{"num_hidden_layers": 8, "hidden_size": 192, "num_key_value_heads": 4, "norm": "layernorm", "norm_eps": 1e-06, "tie_word_embeddings": false, "init": "orth", "init_std_qkv": 0.0361, "init_std_down": 0.00451, "max_grad_norm": 1.0, "schedule": "wsd", "decay_fraction": 0.589, "decay_shape": "pow", "batch_tokens": 32768, "doc_mask": true}
Each number is 50 + 12 x the weight over the matrix's rms, rounded and kept within 0 to 99. Layers, rows and columns count from 0.

# layer 5 MLP up, 768x192, rms 0.248, rows 428-437, columns 96-143
49 62 42 47 55 58 29 57 47 70 30 46 47 44 60 34 52 40 42 52 45 40 52 47 54 49 41 45 65 32 39 51 54 54 67 53 51 50 54 55 59 49 84 48 47 58 47 22
73 39 34 39 36 51 35 51 56 45 48 61 47 40 31 48 55 60 71 62 50 49 46 66 47 70 42 38 22 39 43 50 72 71 50 52 28 35 39 50 49 62 47 53 32 45 46 46
42 48 66 57 63 52 34 64 73 58 43 56 60 84 48 62 56 58 63 60 41 59 58 54 49 34 59 56 74 55 31 41 46 47 62 73 63 48 56 61 44 50 75 50 57 49 63 62
46 53 62 62 33 53 28 40 45 49 62 38 76 45 65 52 44 49 49 50 50 34 62 48 42 43 45 53 71 27 56 39 57 64 56 37 48 38 59 55 45 40 49 59 15 46 63 52
51 63 42 35 41 62 67 39 45 42 50 40 44 47 44 46 25 48 41 57 63 70 34 51 48 30 61 69 49 58 56 52 64 44 50 57 62 46 68 55 41 42 31 60 40 53 31 50
45 38 29 53 57 59 57 46 67 43 48 59 59 49 43 38 47 45 59 48 42 48 54 59 46 63 34 54 53 50 52 39 31 58 74 32 68 49 57 70 52 65 62 54 57 56 52 52
68 51 65 46 14 50 62 49 70 38 36 52 66 51 36 54 59 56 54 52 55 45 55 53 56 32 49 50 33 51 78 48 57 48 45 61 57 37 68 49 34 30 59 67 56 55 52 60
41 36 51 48 53 57 65 58 56 52 69 33 62 41 56 50 54 52 41 41 51 47 49 35 55 50 50 37 83 53 48 66 47 62 61 57 26 45 53 60 52 43 57 64 12 38 27 43
60 49 33 72 60 74 44 42 65 53 43 33 39 76 29 51 40 34 51 34 32 61 47 53 40 37 51 73 76 53 41 53 40 51 49 19 72 60 59 59 61 72 72 72 55 51 28 52
46 56 45 53 57 45 58 54 54 58 61 64 42 39 47 48 51 39 22 63 46 37 58 53 62 33 64 59 32 40 43 41 58 57 38 59 25 51 63 66 39 50 33 38 29 41 69 62
# layer 5 MLP down (transposed), 768x192, rms 0.239, rows 428-437, columns 96-143
49 63 35 48 49 61 63 41 45 54 58 66 78 48 50 55 48 56 47 57 53 40 75 43 45 49 38 61 51 65 57 31 48 49 59 50 46 55 62 42 48 53 42 49 53 63 65 67
36 49 47 45 36 39 40 59 61 41 35 29 55 56 61 69 43 51 44 58 62 35 40 58 64 72 30 48 56 49 60 49 19 51 28 38 69 40 50 45 61 63 61 47 57 26 36 25
52 40 55 58 49 44 62 63 59 52 58 37 49 37 71 57 70 63 47 41 45 56 42 49 51 74 44 58 44 56 54 48 46 52 53 45 63 57 39 50 58 49 48 36 53 56 53 61
39 69 43 47 47 49 43 57 49 54 61 48 53 50 52 50 35 54 59 76 52 66 45 47 49 40 39 49 35 50 51 31 56 46 31 49 44 47 68 68 33 34 60 67 55 50 42 32
60 35 44 43 48 63 59 53 60 57 75 67 47 54 52 21 46 61 53 53 44 80 71 45 42 54 34 43 42 76 51 49 59 52 42 49 56 56 53 70 43 37 32 50 46 76 52 42
46 48 63 37 63 51 52 54 70 68 44 47 58 29 60 48 55 53 36 47 39 23 52 45 51 56 51 61 46 19 38 54 51 44 54 71 50 52 49 47 35 51 68 48 23 23 52 57
47 46 71 64 58 54 52 61 57 70 54 50 45 79 51 69 58 60 69 47 40 47 58 50 51 67 43 81 76 39 71 61 52 44 47 52 46 38 58 31 54 59 62 50 55 44 37 51
63 55 60 69 56 43 45 42 31 47 35 56 59 69 56 45 58 42 50 28 50 52 52 61 49 49 40 44 58 52 52 52 35 56 61 54 43 30 63 49 44 38 54 42 42 58 61 47
32 45 39 57 60 74 49 46 38 70 52 37 49 61 48 63 43 59 62 62 46 43 61 48 55 56 61 75 54 55 38 62 63 58 58 54 49 16 56 54 59 40 56 31 70 43 75 30
37 52 61 69 48 58 51 52 38 56 57 66 41 49 54 60 47 55 54 25 42 39 54 42 55 63 50 58 60 43 50 44 46 38 39 46 52 36 37 55 37 40 31 46 52 58 45 45
# layer 5 MLP gate, 768x192, rms 0.24, rows 429-437, columns 96-143
43 39 48 45 56 57 39 58 71 42 58 55 53 58 55 45 43 68 45 52 41 27 53 56 49 60 46 57 38 71 37 33 47 75 58 51 30 34 54 67 33 72 55 73 28 43 49 38
44 51 54 46 63 57 47 27 73 58 50 42 41 57 56 57 55 48 26 30 62 49 67 45 42 55 52 38 47 46 77 58 34 53 54 64 52 47 59 43 61 41 36 43 58 43 59 51
50 59 55 48 51 43 39 46 31 51 63 46 68 42 54 35 54 36 49 47 37 19 63 57 45 49 45 50 55 44 57 35 51 64 53 40 56 51 75 47 37 25 66 65 27 43 95 39
46 38 45 64 52 72 52 37 61 45 59 44 58 51 46 43 49 64 48 44 59 37 64 36 45 60 49 42 40 51 49 41 42 48 30 34 31 30 56 47 48 65 65 62 38 30 51 47
67 65 45 87 45 70 57 67 56 62 74 42 47 56 63 71 56 54 66 70 50 66 46 51 50 61 77 45 54 27 56 68 55 41 18 89 51 29 40 29 63 37 78 46 58 59 52 52
69 58 49 50 58 60 49 46 50 42 45 76 47 66 37 49 30 59 54 68 61 38 26 49 40 51 59 35 64 52 39 41 42 53 71 40 52 69 55 42 58 62 56 55 81 54 36 57
39 53 54 62 43 50 41 57 49 63 51 58 55 43 37 62 50 58 65 43 62 54 53 64 44 62 66 47 58 50 50 33 51 60 54 62 37 41 49 29 50 53 51 55 36 61 52 56
59 49 42 42 74 68 52 22 47 54 36 52 54 62 48 52 26 42 47 43 25 44 39 54 53 45 47 94 47 48 29 61 36 61 62 28 58 36 58 46 53 54 24 51 59 41 55 48
47 56 57 59 46 52 31 37 53 67 51 63 54 69 68 41 51 58 62 54 59 59 74 54 47 48 46 30 54 61 45 45 33 50 57 62 51 62 64 41 54 40 50 43 48 54 53 62